From a checkpoint of a small transformer trained on Wikipedia.
Architecture: LayerNorm before each block, learned and rotary positions, biases, tied embeddings.
Training: a variant of Adam for these matrices, 8877 steps.
Each number is 128 + 24 x the weight over the matrix's rms, rounded and kept within 0 to 255. Layers, rows and columns count from 0. Numbers have three digits each.

# q: layer 2 attention query, 512x512, rms 0.0418, rows 0-99, columns 64-127
# k: layer 2 attention key, 512x512, rms 0.0409, rows 0-99, columns 64-127
q0:121096127154101174146104110112105122135201157162125139146140134105121152162088124121115109135122138132118110097182187098145124194170129152102130161117156071131094134122143080146122114177115126
k0:145174123106185121163138074110111161133132145141151148114130130154096097108084177076128162147098076142085177145122149117143123155136119145103124149122111155155109094143119137159181163107088155
q1:138116124144138117122105115154127076126122074127149121135091101133169081098142088176119113082165185109176097107129113140096134129109092121147095108101169121126149165150122143096112132148149081
k1:089127160106149173113127112121082132107138189120107127154163120135098118125069124105142192199130091125101126095132153080154099131103175156106121181130144167063091110143138110141103101163109157
q2:108131137113094137161140115074119140131153157125112158090138162122127127134102143124154144155116110133108136140127119100146125120079187142116113140135100100114107108114137149134163115156085151
k2:149142098122150109114103114104105074122131096131168128137121095128128085132114144128148127109110094109162150161154170153127147095148132155110103119095055169159105070127167175134126127112090115
q3:124094107158093155152157116121103143144187119152120142133144131176111142186091134126149132113153136139114118120197133113144102150137124148112121144094134111109095120110138118139167127177137135
k3:130126121063133122122137051108129114116133129123115137126099125136122133125097141124109138164122114117161169122152127128145092124070144130116094149133134174120107126138134123102140144142081160
q4:150111092151105121113139118173142130137159073094150134129118120130112123191136101126116139076136124134147091123154122131105109144140105143136130116106129142151122132138106138157117102148129129
k4:090124175143114151176130151171130174186128133150141125050164160112108157118130103118113135156117147131160112084117117080116122126117114104172171126153194168127124148121103073120117091151130143
q5:137115136147196105101091156159143081121126103075188117177107071129155129119170124136106110130137101121133111151118143141101129114141102131110159135146153160165146148158128134144090114076145126
k5:136117112186120130119102188174115122140152123124121090144122150145146124139143110136147128096130141148127087088130106139110150146165103133150153119114118072133151134132129131142119120143168113
q6:146128151130110130119173125113138171144148115136126130084126141123101128174102109113129114134148121153094121096139112117097111145111152162157128108129115107129115098105099114130137103145117163
k6:140112154116113130149128134162135136159162156097161110111123106107121132131117106130120116113122112121143083110149122136079147126119111140145190134136138135118133139137107099120106068151156153
q7:144125104145155113107112150172136112113148072088173119140135082112148132193175098137125123097116126113145075130123121159110126117143112159168175105124131167156124142149099148148100091109126132
k7:135104097206109142102116165188147118160144143145132105158145130163142119135149102148127123084123138138107056078133082100118140139139117154129138141107146083122140145164119126114103135139137128
q8:122172119103140135152167103105147140159090136135109112133101197144114155138081138108149100127135147128091185092163130126118134136126158133148141097152114116123152125097147124102134155141089118
k8:143103126129130153134125177164132152155137117135163106122113127120126128155160126143112128074118146143147130106124127123112150104135095119143149082121103110126149146130108141118115122111148132
q9:156119115106137106118105150151155106123141107080176113140145105106146119192144125136128115106104132108136112103128104190101134134129103174183134114154103112150124129162092146157114075093163126
k9:121128119210117157104126175181143133138125126138110114157136113144125122131128110158129128110111103136113049097132099112133117146145112159124139132113152090139130139161108121139132141136122148
q10:154104176141130128105091208152140120126142119087174136161131120092158105194153131167146138118127134117160100113125111183106126141120093134182153121145120100137128123177098119158113053112151119
k10:132129124175129140122134129150141117107121140124110113136127123146130124116112125119110140121139127137100098119117140116143129136129137128101131135109147114126122134137109121124121174133104134
q11:125123127159138118114114106127111126129105110129133150110136133119123127110163116110126140113114143108147099154136155091149126089152103099097120111133168175126136139150129130122115144124165130
k11:155120138028172099184137101025118117097143107136062138115132116099114169109120121106142154136185152098154255157083187150136148105100159068136123135107141226135102081118117162135167194125151121
q12:143151130087105120133138143112119141110124178126123123150113109144123107098114159121123115146166139128122134151153125143138102119141157121115132103181100074101103127134141121100150134166130117
k12:128096141185114149130124173207137115127127138148141164161177116141159101132113071127090151067105104128114000097169064111143144134140082203073121141199133093098109122192106127133110143134139171
q13:160124161136129112116107183159138121106166149097169081163126118092138125154131137146184138112110155125133083111135111178088141149126091123196154128160107088145151104158094118158133070090147121
k13:128137127197132166102142116144130146123125138139111120143130146131121115109115124111109132108129133133132089119123130127133132165121150124130135150111139144130112136132142131128144130134128152
q14:122116094078147147141168024051100171149109124190061195089077121165057117056107141088058127138164066107119252167111176086196092093113163118041110166096155187105105159039173144080137187165089147
k14:127118136075102100119122118119137133141133120143151106131102143126119121138135128130142108127129119140134147118137136130114159111125092130135102097145087101115115147117142128142136109143126113
q15:110150099091133149136153098113128126132107126127138096119098129144117147125104126121117120162139088125133155123138142150146120111106149123124126113097156142141129141100122137105135148132098147
k15:108112119224106140102115202202122104103138072105133108158191130153148123170152111160105136106101197148151030068135079139105150122171087150138119150109151059174159129150126130155097104113139107
q16:089133125125111145116140138132146149113141112140130135147139097168111152109119116104087141125103125143124135135128106100120109156136150130123101115124129140136129135135143130103141131122117141
k16:106124142255137174107130217205128126124155090116149125143183101108138102151118095148072143082098160130126057107138117138105122124186146139117125153098159095132104144186101114154126129108134139
q17:137101164161164132122086174170153130115127142115139095149179121109147133142172108144162120132098181129133060131128116130129141154143123121151152108194117094129141101133118130146106106121160126
k17:135139131140129117147140100089150145129139150147102121116106138129127140086105115115120127150141103111110140157114138117129125133104139117116131114134151163115112123123131125131130133143124151
q18:124125116160108146107133133117122147168127112108132095118145130132150170116081122112092096138159120121149133140147115056100137141115151101123129083152132148111114115146115109109155115103116139
k18:140130124135123159127128109144104127097147106147114132105123166147113124047109148160157131090128112136160148125126115133117134145128124157153095167113123132120109121123117131142128160120140110
q19:097134125141129124103131135137123127207146108117116100067128128128130112160104135130143115124123122130101133114126113127064118125092129158109151145166127132125127099161115144098123074138117129
k19:176132126100104139156145111112156131128122124100131159144122128125110132118125145166144146102127104104111151101169120130121145160124099125139140107167065158124120113126126095147148115104131125
q20:117119150149143136132118132104161079121130130127155130097153132119128135148120142126132153120132114103159120126112132107108125117096111158158104160126160128118132141160100097089146096121125137
k20:140133169140129105146122139106127103113120117121100152147123111142157140151106133134133109057151118132111128115124113131131095156106139171100120155166125127154113093125098131169161145130098154
q21:119145140136147119132167104136096103099115130104133132153154109140127099131127117144131163148128154139120127128126108149096138083164154127100136138151107104123092111102112139117126156071129135
k21:142119111140123107138127097104115135122106166149123124107134139114139138131137113104121132156140119097119084193168111098132147131134128123126133074119162152132135110154128134149085163161107119
q22:133124077153147128148111130111185098114131073117127135122113166122154152144139151133133145126085092147152158122100104139124109150120111133141155160150146118129158136125104121109104134153112120
k22:142149131143144119133133137129126096123120146129155153116168127147096166152131108158142107170147146141125165122099099118119113129139114124112100111139089121108120161141104152115162150133111084
q23:110146102149117111143111147156098156134101134115121121130102149100107138132096138112126106119123093132091087099119117088133119140117141125111136138137106146118125125122101118134134134158127102
k23:141136115151121125139117107133148133146116107116089115150108108119119130113114124140135087120133134126135141101132154119092112124126123143070125120140097172100119134129120140134151163106140118
q24:112136115139146163088152119140139136137143127098130111116142118132114154140121117131135160133120069126129110119141128104115137127130153141114121131136111126143087113096116146135151114123138138
k24:155163131121122105121086083104150121142132117113146134119090108117120101104141138076137085134133116146142131145135150151132149101160137143120119148119104147109142155145134116112108114119149121
q25:130105138134155122140170136130127114132134131105106158097105129110142144113111120171160159143144089138122122117128128157121117133127114210148133134130141134125128130155100139118136094136117141
k25:128125144102147117169100140148150154140129118116162116119153127121132129137139173118133121169128127142183162135114137110126143112131106147132170113142086135149130142147102119146104126135134129
q26:135126147096108128165121152131104100128148117135135128104098122121147084130090144159146121113149097127151130104101139135117112118105121164116104134144105126131153112148113125088155134140130122
k26:101126122120133105147134079130141111141115134080123083120146131101159141161093164135130141117106184149129140104121137130130086124156136116128189116172126151126117162131123102124141148161132158
q27:116111130167135116134135148098172117117148123119118128087109105125133149142118120157126166132092111118165104092124124156124126119089131187134102179126173114136124117153093130114116123097082117
k27:137147175073157110140121154108080134107110151109101140113131127138137126123107093116119127163106112127136150135130138106135108114123104143100160117168087139135126096134093121124141157132144125
q28:145140157100128168133123153116127131080108094125149138110145104093139124124134144169124123141126104136137148143121100120123145114148118087145114160118138119136129162113115114116120145118113126
k28:124135141136118123088087114143151121109138112140146153148127125148115118135138151106157115130125095173127131171125104116108129155125162190135124115123131086113119144156095122121101133108116146
q29:072124174169093114122146141110143133124142092108122157086156117113136139138111136143126142121094117123156123125112100128107118125109094122164118136094135135127128145137172152105115100128125169
k29:109085126143108149101132108119122125124109101107136143075063142100083134145124152106121137133110109143134180126144111152157152153122138164135108157137091116145093109142107135120118127127088143
q30:123146164126111124151139101141122090115173150140130126142126140120134126147126166153162163131122115114143126088111131123113150115118138165136152096148119125126132089147123083141149113148132132
k30:144135103155144114134112066133131161131125138107130144096115132113137111106100107094098122143127134129126120144128119114130127153135121108101173145126108136119139146148132103124112163129131140
q31:136132117157118098135168098170133167157141149127123120114114147146095146098130136109108114128125145104109140140139115111153109151149160134118159116132095123127150122112168128133127155135140118
k31:145148132160119148135116121126110144208110129140138106151127130102116136096138118119118124158104147119142101140121142109130129118116125105177112162139147168159155145138137120110126107130124129
q32:090127134142109121100129161120127145163119094089110152123078094128149132132145128124120140117157127135114126128133116119142107118107127106140123096133139140138110165118139115113131090098142136
k32:087093134102146136152138148109125097126131084149125110124141134108157122175088111109125111104142078127118143108118126128106144114106129138115077105106143139133148113124116123147149143112142108
q33:131138121128110140109111122135159111122109119134146129118112156124113095160107156103087116138112096160104125123116139142160131068125098135152106100142144149151108105121111128117127139124110148
k33:146117104166109124138127138129153158130143100141116094144127090112116106091154172141116106114138129117104190115110111096107152146135123158119136112083096112091113134132139117167139121114120122
q34:108155129109123121115163114132140129141158163115113106180140108151114121133123123090097121150114145133120109136148121096133129150135129187110134126142137128107143123143126135121147112119153089
k34:143143105124152124141148134108111159185121151129146093124120133096146131101105094128119150133107136090137128098179143127128118106113138129102098132125144199115149151141138112115145127119167121
q35:082135130134134114127113131132123119128163134100126144149135143147108154124163137112154143141098120126157107159143136119119125149125177152158124143127152114134161149131116125117151142111111128
k35:125115144125145128136145122114148108136078125131119171093106162117130114108082128125138134139160138108130134101120150134165113118124107143104087160159142162134119129126139154118140140150141117
q36:137119173119151152122133111098131119110137135118129164119089135116129128141146167144134131146196122142149099147125120128139128119139102177161142118113111111109145130113104123167146144102155157
k36:099140127083096099104116156151126143172146154081152114128158109116140107123163117096136126153106100165133100123121103158164097113111135129110177109108126113143139115131130110100129088110115149
q37:110124116152129166136125060140161144125116108154139150118170121131118125157135117125137142141098118117113136141131104144147118124146114178099113130144139122102125110129132124128104127112115131
k37:131150147157127113159131134120116170138166156153121139132097085144111103116156162082117110131113157117107174112143118126116151163123126114169100116093092098134107122114124140145123132118138155
q38:164131091104144125113153117139132139123117122136118130161125109142104117109187096136117101111147161146124133108137168107176147141178116145124073135154120122127137122129159111132156130124138134
k38:116134088093152130160112169098144105171145119087131094115144100137152117116077113104108101135141121092124110151133137155121124122128163146112132144101190149124131122137142119138157137120116093
q39:122117122135126108153114120149128140127143147117167103140113127124155149111149136118133144128148148152154133147137170108151126120142136137093123151127127092119134109137160118127145164121141150
k39:126131152142161118139140160087158121094134119089083125083114119134142126124123147117103090120109132127124142120116133102117149144122164150130191120133147130132141118141113145107159155128116121
q40:112126080114151111151135161139141136064132149137103096090124108138108101120085099132129126117154145107086159076074125131154146109172124193106085144101134117152139112120123131124109114137116158
k40:128113146168135116118159090128104141123128139121119114111149148168124117129142177125131158108132141158125155128144158106097114100138174139102137124113100167146111138103101104138158138129129124
q41:170145134178098140151118115119127135148140118101115137112125133133131142134117127145115154107125144147143129131142091152132125103176106106097096142095110117139127129146130114134108133103134138
k41:126124122137159111136120114133145148130121149112132099117168114128115179152171111122115118179108137124160136167122150122108134183120151121150162150131145151119134129144159121121120095136104138
q42:098131119094122115137106129084108132132141137125107159130128174152142146109131178140177114146156099153157154147119129122128105147118119113159145091146156116140115136118164116134114128134108144
k42:139108118143108128135149123133121125134096104116121091110128173102103130116130127128109117135115115158109122133109110138177135125141096146112105144127157122162156142107140119103114174124107159
q43:120142107168125154155120077139157143143103106143132169097150137112144152139095142138120146116127079104106124114119112119084123141137137147138139139111121121117131120147123148130083110099092135
k43:116127136155127132136142098107096141093157122131149118113133117162135109135143154129155134121148130162131122130125131139105126140124142090159114139078090127141117134110134085156140143091142145
q44:102156131101099159160137155170145127147125102122108116094160145141081143120129108149122115142102092122147108104142117136136140127138147083133141165140099132121145126154132138136145122150141133
k44:123076122137120135144131122126166135119149119097122190111104136114110127180135117152122138096126125114131152159113092113103113144116119138142095095178137174093108155109134161161123118128136105
q45:182153116148117136118132127127099136160145160145147110132109126125124144143139134148160118094122104148111130111152108157125144141106105145099121163126106109127147137107147143127168148148134086
k45:107137120127155102164109111113127113122129098133114113149148130126123124096135113135159132134136162122128096139099174152125126134145144140171153133162145120159128119135103104128103119124104115
q46:134123131115136130143142120101141143140108162151062134168108113120135113102130155153124166143150133172136136102107147133148151136149097096126117149122128120131129100121135126128110140140191126
k46:119154117148128085138120134116142159121121115139127097121117113148134132090110104096116097129125117087129115155120140123127139146135149123125140134108166120131116147106152107114122131099188118
q47:154158114164150113125121122102139157124142161132111090098120097102122145091142131120107157123098150154161162154136118115125111133156125093092139158107122108099147119114118121102109106128154108
k47:120140158094096125110117136111132104112130069103135132107125123140142149115159111099078158156129138113141114150107151134145150169053150141124164149143171066145158097146139133109091117126128128
q48:129128131100109124097145111152105150111108133165120155165120126133107145108119165113131097113134127129093103161150117110145114127151155105161133118156098138143122145106145124147164156126180107
k48:085096120111087169144121108127139133123120105160157078150125151112115079083118131129130161106117126141111069132100149136154141111119120148130085130092151164129125153104154115128178118120121122
q49:079131127159128142162096086164132129126150105136163136113151114145093142125104139156141131140113128120121108097120108159100119101158165171117129129114088098129138088116134119131098131129132109
k49:142129114142135120164127098146106145121116169116145141084130121120135117109106102119119156127146092136115125141118121077118114121128124096139100142140094185122122143109140075129135139152122149
q50:112146131079131141149091105102115108090116125096176160113132139136147100115132099145134088145148122118127151114129146179111127131140132140108124112129112139116117134144116131136136185139097104
k50:132114112115123107111129191166144101133170132128133109109153109112137107177136129165122120108112141150124121118127144172142126122121148151118153127133134137143137133114136121128104086146132125
q51:134112105117138133153131173135120129124133151101102121130149135107132190132117097156128123170114134106099150102116133157143127153129110077137131107125126130111146124120113106138152168117146137
k51:130123094152130114108137120122155130146117157131112119179096125141150106126127105143122100168140129102135138127154151132112124087126141116178101142164115098125107121149126172136127086131127091
q52:128123105140107155139146092135101129088104138122172150156121124152145135130146111119107133121166152136114092131138163115139138093137140171128106127121144130133101142141125131134127168112137113
k52:123154176086149118150134169120134099106100122135137112129151083133121098109124146131136113127128112147124099137115143137146149103134149124092159117103141104147151154143108149134133147153128130
q53:133147119122103122151131125134133122121101137090153132119141164115138130141148123146144139128116103124106109143166132140110134116121095116175154079141149111114135157145136168132131124121116164
k53:113114109143105124097115147107143111070151144138072127126112117136119150151168153125137128136099124136130136127113118137116144120145128143156091108097115112146114115120121155147108139139122116
q54:187124155125090131134121137093095131133125151117130122124132111123163112123105114150131087141192120120089149118143144143135120098097122127106125144127123139147125126121124127109142132119122158
k54:107126116073141100152127130125132095080127129115105122140164122156144122141124125177152166111132114139138094136098142144115147112137137168121135112155129098125147117122117122146113110140182099
q55:095110109126128116115103166100133141136108125121123107134114110107134133150139134131145106144113090121163118148104136080132132132114136148131116117155163141161171129126122129077128080176150145
k55:140077118148148131149124070122135117135073071142112133123109143124143154126100097101137121121141107130084158115138153138123086120125127148082090114136140128121109096144112117130133195102148134
q56:108141120097156166094102107119118100126128136129151178092118138140127132143125151130136125132152095098120132114125167154118128148128140125155147111155128146112111123112124129112133123127110124
k56:157145124121119090134113134146111133136167109132135103130139126121151107128127146104121093103132125138140121122112119152143124110132094123112136136127115107148136129102128129122144105134110115
q57:100138124136119121146141111137122137127131138123120110138133157115137123093144116092143117118124160132133128122136152103111123167180150123115101113114097125126134116105174122143099150150143131
k57:135148146180115117110127101119124170146100162136129138117089117161115126111115142124127114120127124142126103167123134114156153129140134116189134142116130149146103169124134127116131138132126114
q58:141124105176127170127106105131163121117126132133118167088093144104119104153104118130136117188086099156131124119113152162110139133120127173152110139128106154102136155141090149108125095118138153
k58:129116130118165129139110141134108143154134116120160129164161131121137110116164139130097144165126141143123111119122121128091138116114133084130131139147105144124133132104160099089158095115111112
q59:085106130163151146088131125101155155133137111154147103137119150119154137145134147115172091146135126117107151123093110124143119154110128150164155112134154139127139128117133100138122109135098153
k59:105107118151108127129108112127146133128109094148103127135122136160115139122109154144157148102123106141099150125118136135142113117124098145148107124152095085171149157124152116160171116110136131
q60:132091109134152107113095179132146132166137112107119149081109144110131128112123120119114128119104108143152132101099156164147084135141114090138110141139143127126200145138094133137095093172160141
k60:111101143054106132109144150141083121135128117141113120160134143135134124172116121144136095121122144125115180112141106110118129146123124134129146092132120105099141083136118138119145070100169128
q61:110142123141145134093177149094140126167100094101103152139092108134168149120128137160125142107118080131111122128119104105137135142119145119131111161116143116153105160140120141122133084103099114
k61:139133141137112124135105144127175129134129103162133106175133116119123131160123134111145082106140112092100139136153128140106099085112150164119099133192096118157138103154110104129134151097143102
q62:107123145116114144143129110124138115059095116144127154155168132126137132165125115135104123133135148112100138107137099134088139118143123153110128112128139143146107113140123141123121152079103130
k62:128131135144110112117116108099088132082121117111151149136169103112134106127157126161099175121102088133158138161124119127110112113118143130112127142147121130145142121139112123165141166158107143
q63:131128121117128122144130176125139136137119137117091115130107121150117130114134116129103122121156122114157124103108129113148118065144141172053142125120143149140110131126130132130155116123128122
k63:120093113084132124123156127120132120107112128121106108101149138141149119154108147101123154098085154108134169161117166141146119117122142172085132118147116117070122123152129174135115137158156122
q64:119143133150101146118132099135155103125149170131182103127171122157123137119101112105088139168123157134099118120161126101111132108113111133091135076144170106123145135119101113100146133112126138
k64:125136127139150122105138129122085134111179139145085101152106124163129104116126132173109115153108159133154125102126155113123131126144141132138111142118134158120148101130114123124156142145153131
q65:168126111095138084156114145128141112135148135142116093116154100143140081143128126131181158098085133132121165145096161143145125138113092149164151139122132125129144146167145123120125108190134110
k65:090116112145148146167164160099152125144114147124134126104124148124121158130134140110123146138138159144070166119135142131146129117116125089094139122096131129150139139107152128146166138134151129
q66:132114123142134145107145073103127101144152124123143132161108112145125167163148134124128142145094143171141137181129122102118122143109134106137137128127109111139147129110181114120110114111140130
k66:082157128178124151126118125140139137130073151153115075141164154130103154132121108122130138189164147127150124138150130130194117128146150107158082121130132110119122124133138115086130146157126151
q67:119123127178111158151143091107125127126129138134151159152104133143132123153136121156149109140135124146123148122101113157113144121104107117135102145103155139148119149155145110125153156156088134
k67:149148149148137113121124118150133084139101142112093121142125146113123111113148138164157080137122121146097080126126137137131080155132159088162118119143112147124117137130124118126146143106156105
q68:151126109107135134133106101143151149101106109127130122151123100139131118140107087102138137119091141126133149131136137135152126106147137102088154152134145166131101104145176133147090157096100087
k68:157168122130094110132138138081148126120112141095106116140151065128135149111162108158103117151106097113109149109103125114076147116086132122159126126141137076105113156157122134130145150128105114
q69:144116106125133128105102095172135153153128155146134162159150114131101146122166130131115135124082142123129147118123158168165152123163152153129090109169129109097149148124142130167121136132155141
k69:116125131091116126115145191131123157176170128143097113128128089110118121105116121127117142147144114101095158143123118117104133143125133120134122156110146125110135103126153140152135061151165100
q70:090164143126135155131164155125147126107124097132139138108151109116142145155137176144129142150138124169128130126104089092133145134114124147151142159121175112142120096132125114116145108127100121
k70:140133100184106104143126072103142134097078107129125096151097124169139154138128133115112090073094088131135158121161115166140113129141138149113123131162117126107134148129123101152145148153153127
q71:126145137125092121198144101090148110147118125106084135183067138141111121129150136149124108140113120151153165152138126121102123083137157144118118145159110137128146132110165139145125119117136111
k71:113133101146144099121132133155137160131119123116112107117158120076136146149151085084092152139156116102097113121122130122132137128111117131137142113135133108096119130132122104135107153137125133
q72:121146108121110138153130072133129125099117119140142135141118152113115085111163145140129124146170116174130171123124114141135133131163114100120089114122113122112105133099139126127121138141109132
k72:116127133144142115116091111136121154117154091140131139083174105110120109122111152130131106135154153139125114165131130133132135177146082120130117158093126180144128150126166112140128146124128132
q73:119146161138122148133144093094104080141146104106094167130097119144155110133146128146144094131169112158165144147164133136122143119095127118140145122141126130098092114110078111132120137127145128
k73:124126105125104133129124097161121161193142150129172081131097137102142138086153130158139124132127119101125070173166126160136152152138098137136111127132122074122143143138142132117092108109158141
q74:148114121106090095177114115113142123118108137143099138149125143136121113117133164124141138133161142142124184137126142173156144120169133096126109065113114092134130113093131133098101153126127129
k74:117137118127125109102119139152100142124165148139136103125146157128134148134137126160110120167134126124108111116139102085105118184136112088164151133082133138131119125109139105131119132151129133
q75:126149131147149112144114106111110144115125091129151138123113129121148138143112146111144138162127110127135126124131121148137116111094122136134200097162119129122141099125082116106109136111089154
k75:128114122126106106126148135121093112133134144122126103118134165148129130093117150130134079126153131164128124122122136142131119116111124115140133097134118117101146122145144131146121154143119118
q76:111127105136135147124135142126144154107097115103135123106123138139133107145132133093132135141103134106100155122126127118147129164144106113122095144171149142140146081173126150128144149152145101
k76:177130107174149141130126103120140138147124116108118144167146126120114121160089154148181083135115127138107195086138142100108137100146150178145099138135117093154123158119152100130143135115128110
q77:098160117124124131095152113133119149092124142126138140089166129121111116109106109109125154093156124115126138178136132120131152112149116114126094092147136148132134115141130124106131145123157108
k77:127129151115127136158138160124111102141123095145111143129101120130104140132098155130158146105103117123107145099123135119111117127115143158102090163100166139151152125103105112119143122142136132
q78:141136138142113117134122099116141155058109137140116155143155131147109140109128115156107148109123156102170111126136108144116133090170220126108118152109123138144151105147121117141096146155118113
k78:098118135113109139127119120130076128117110105107115142137155154133131114148124132137135153116118153155111114158132147133155098128117134102132155154144157148149133126114167129132128128165113158
q79:140105122140108063094122113075141122161101127156124104139118115135121099126115115127084119134166162147128131123120143141131130153142103071118175108131129151131128140146120122090123132112151116
k79:138128128123105160149125080140090124086088102140109113134132163130119143107127103165123185126160083097114083183147134136094148141102138084096088119123169140132095105100134123163113137129099130
q80:127130104100112146145144098143086143118081153161140127127142142113108102111135124144124118156105194151088123110142153167169137121147118085139110145148146144136116120116161144131139126130121105
k80:106121132124117149119160166123110098081108085110123160122139111105100134128110142134127116119146127139141116113115103116126149137130120148110106149106146141108135103137136140134117151143154127
q81:108143131142129100142123126136123126150126158119144164113138141100121126150117148138126168124133109107112152084131151158126104115126112153137133156158106130118145149124157153132123132145095114
k81:123097121156144108154125135146063121128136110104077157123119108117122130098141132124076178124122128135112141130094090120124115145090133091114115139153118131129146146126117120147129133129105111
q82:087101146154124158125112148160115093112145116129128129135131092121133165130114141133153147118113086126177110088110124110125111129078139148141108143158149148129136141111104145141121124107119095
k82:143144131101114132130136106126130156143142142119130127134132121121159072137084108125102102124134139122101181116108132104132125136148107176069109135128106135112136086134116150114134185145118157
q83:128115135104129130124122119161109149138118134155131139159109110124115138138121138141164134140108117141091107131111107140112117125117143112138125115123115133119103162102142129146109172148111129
k83:132148136162141123130130133146095141140109162113137142160122135131156116111118142139119104131139123147137107163141131122106111142163110097152116134132131148133142123121149063108154128123134113
q84:122128131146136137146119178103118120129104095135139118092107152123157159120123133197148128137128116131122120123128117109134105099092112124141132138124142107129109148090107129108127117127140103
k84:120104137147126126122136110162140122131098134132124157162121121130114136145146129120136130125094161140102126108120105140135134119152146161093115110168126081145166121150098133103110163120092137
q85:105148122132137134084148116132150129104129127139112131106165106125096122137127115122112180112088135107134086150128124173148119108122148159149132178146151143113109136159129144109142113097091121
k85:111135135118137122140115159073072130084121067121134136120111116139128105121119125142131094127115109119130144130160148143121123124139120111100103154136112187141115102135115139172175139114138136
q86:127132154096140133134121153166090153167158120140098144113114138139135143101092121132138130096154118140126113115130136119135103136120138138087103142119095133130114129106136149121134098148157129
k86:104134117093123129143116121123130120155137130130162117101129115108139136118108101086078136099128139105167102119148126118149126112165161133124169109130135167115147118115131118083114102115131136
q87:124135142140089150099153088117172109073114126172129129122140089114137124103093126149105142154142117099089122118117147136093122131114109149116086184117150107130110114142138137085122150129097157
k87:124123139157171153127139110108098117070126090080152140140130139144136078148110146147128110132117160161139112137136131142145151145134124126106135152148104139162133139108147138135150148115140147
q88:144136172094096146113115072109134099101114126136116157183182104131142147094143139120154126146121136110136127115147103118094142125156161144118146149150144109112136137129141129101114120140134152
k88:151132155103112121130108118120131139101151136142131141143118121118133113077118140142132136118124146130133097155134090142128134138094101126109143119163143103120141128140134138146133139140164101
q89:154109159112078118151116127141123156110162082126144092095158135133101083155117101141112128117132132113142148126133125096142142114121104150126115109134127120120135086122100108130137117156122141
k89:124134110147139150102155139127137125126128168131110145147105110131127145132126118151132099133133143161084163092121121114104133119114113140176113144118113131113115144115157139126128130162132141
q90:145129124140109095111143115113116148147132147129117115118169121108153147146130139175140139139117114152096114122145103120153114141129150136107133144131139107138100098132130136145133161127077152
k90:136154126142119138141109137166131139113097125165141113129134125145089158079177120118106173137154123098140127126165139128112108141119147115151137132152115169075129107149138137126142128136130128
q91:141137147109138125143112143157149129149147127113114116107103078111103159135112075133114123142112140117141132133121079113128130082108113150125120154159132137116123135121108119136117070118178130
k91:121122128090154136114123114120136121103166120108132147130149155109132117163114131140133110118120116128138172098106137112115142147117127179096121143124095138128139087122131089127146126114131131
q92:130134107155147117095144112178163165166131111123142126101154104130140134157121151117136154126109120092135123115113116150117121136093126167140109114144120120121165162148106162135121093130114114
k92:114093140106126123149113149092095095120142126144101112111116148136147137108114105092119141130126086146138140138110115105139104134119133091115112144134106168127140134130128150128132121128115139
q93:125145172118098162100154152129119125099179148119107140098127078117123143137132094156181119126144126080148125121132120110105124086127110138145118124134176141098124105143146132144118096153150136
k93:105155156085169114132099174145137138120122135161112130142117139097116128133146131087172132118143154134120146138070143137158146111094144152142132165122115093157149125104147089079135126109140142
q94:152125149127096112141159152120120117157121124128169141135123143116104122140072115119098134134120138164128118099121116107136128110110092099138095136107107111167129142117142121181147159130157110
k94:107151120155129122100127124140108132126134131155125111132121127127127147144140136166134126155087138119140158122142067100093120128118166135180149109127131124115138097128139104110121141129139115
q95:115126157134151138116151115083117086109120126134124121151156132133133108149165128124109111176115158113112125107134132135115150108154100102113126121182165087130108110144121137101150128107156134
k95:136122102080099101120107115131125133106153162143127117129131132124132120119120122136110169081132115110125089140171104144113133152137174138109112123138145106154120102132133105130128137148142151
q96:113132124141122141112088127156129134105173089109148117115151106119122123141100093111097115127110124118149145138114104127107128115075124194125146163129135142115161132151145084139135090136116165
k96:127097125115115112125159129133141112136122129098117124109104146152106124135139151120101161096106134100127187141136153120137116110113141138110099118165089122084125105150128148175135077172139116
q97:128141113151142161104102087154120146102088074127118100125158146113110111146132108124170142157138131120119118121186137124135151140173138124108089130143120140125133148131167136133160172130170135
k97:142105107139111118116117127109143115145081130094121193107118116119109125099145148103135152094162138146087097137096120129127144127134121086125070156098134127134117136085151175129146122133128107
q98:108117152124126134119144156110117102149115133127125148082131111108139144112133140134132120144144109105147120117140138108124115168123155165175128113144141133114149139100138174119112114173153161
k98:120145149116127110148121137140148156153161121172109153130082080131141121136153142122112121131138151127121172107176112148124148118130095143130164114133117103102114086127089109110117116085140140
q99:147145137104143134089119158129110120150101181141133126101130131152172186124105142148156143132147095113133105145089122100132093156109134146145159111164131149134148129113107125138126126139099131
k99:110146154104086145136114137141110117168127137136122102127136161129092079120115130186145152097154120160106191150136161146156116083141117164102140140135126162121142117117113129115136115150130122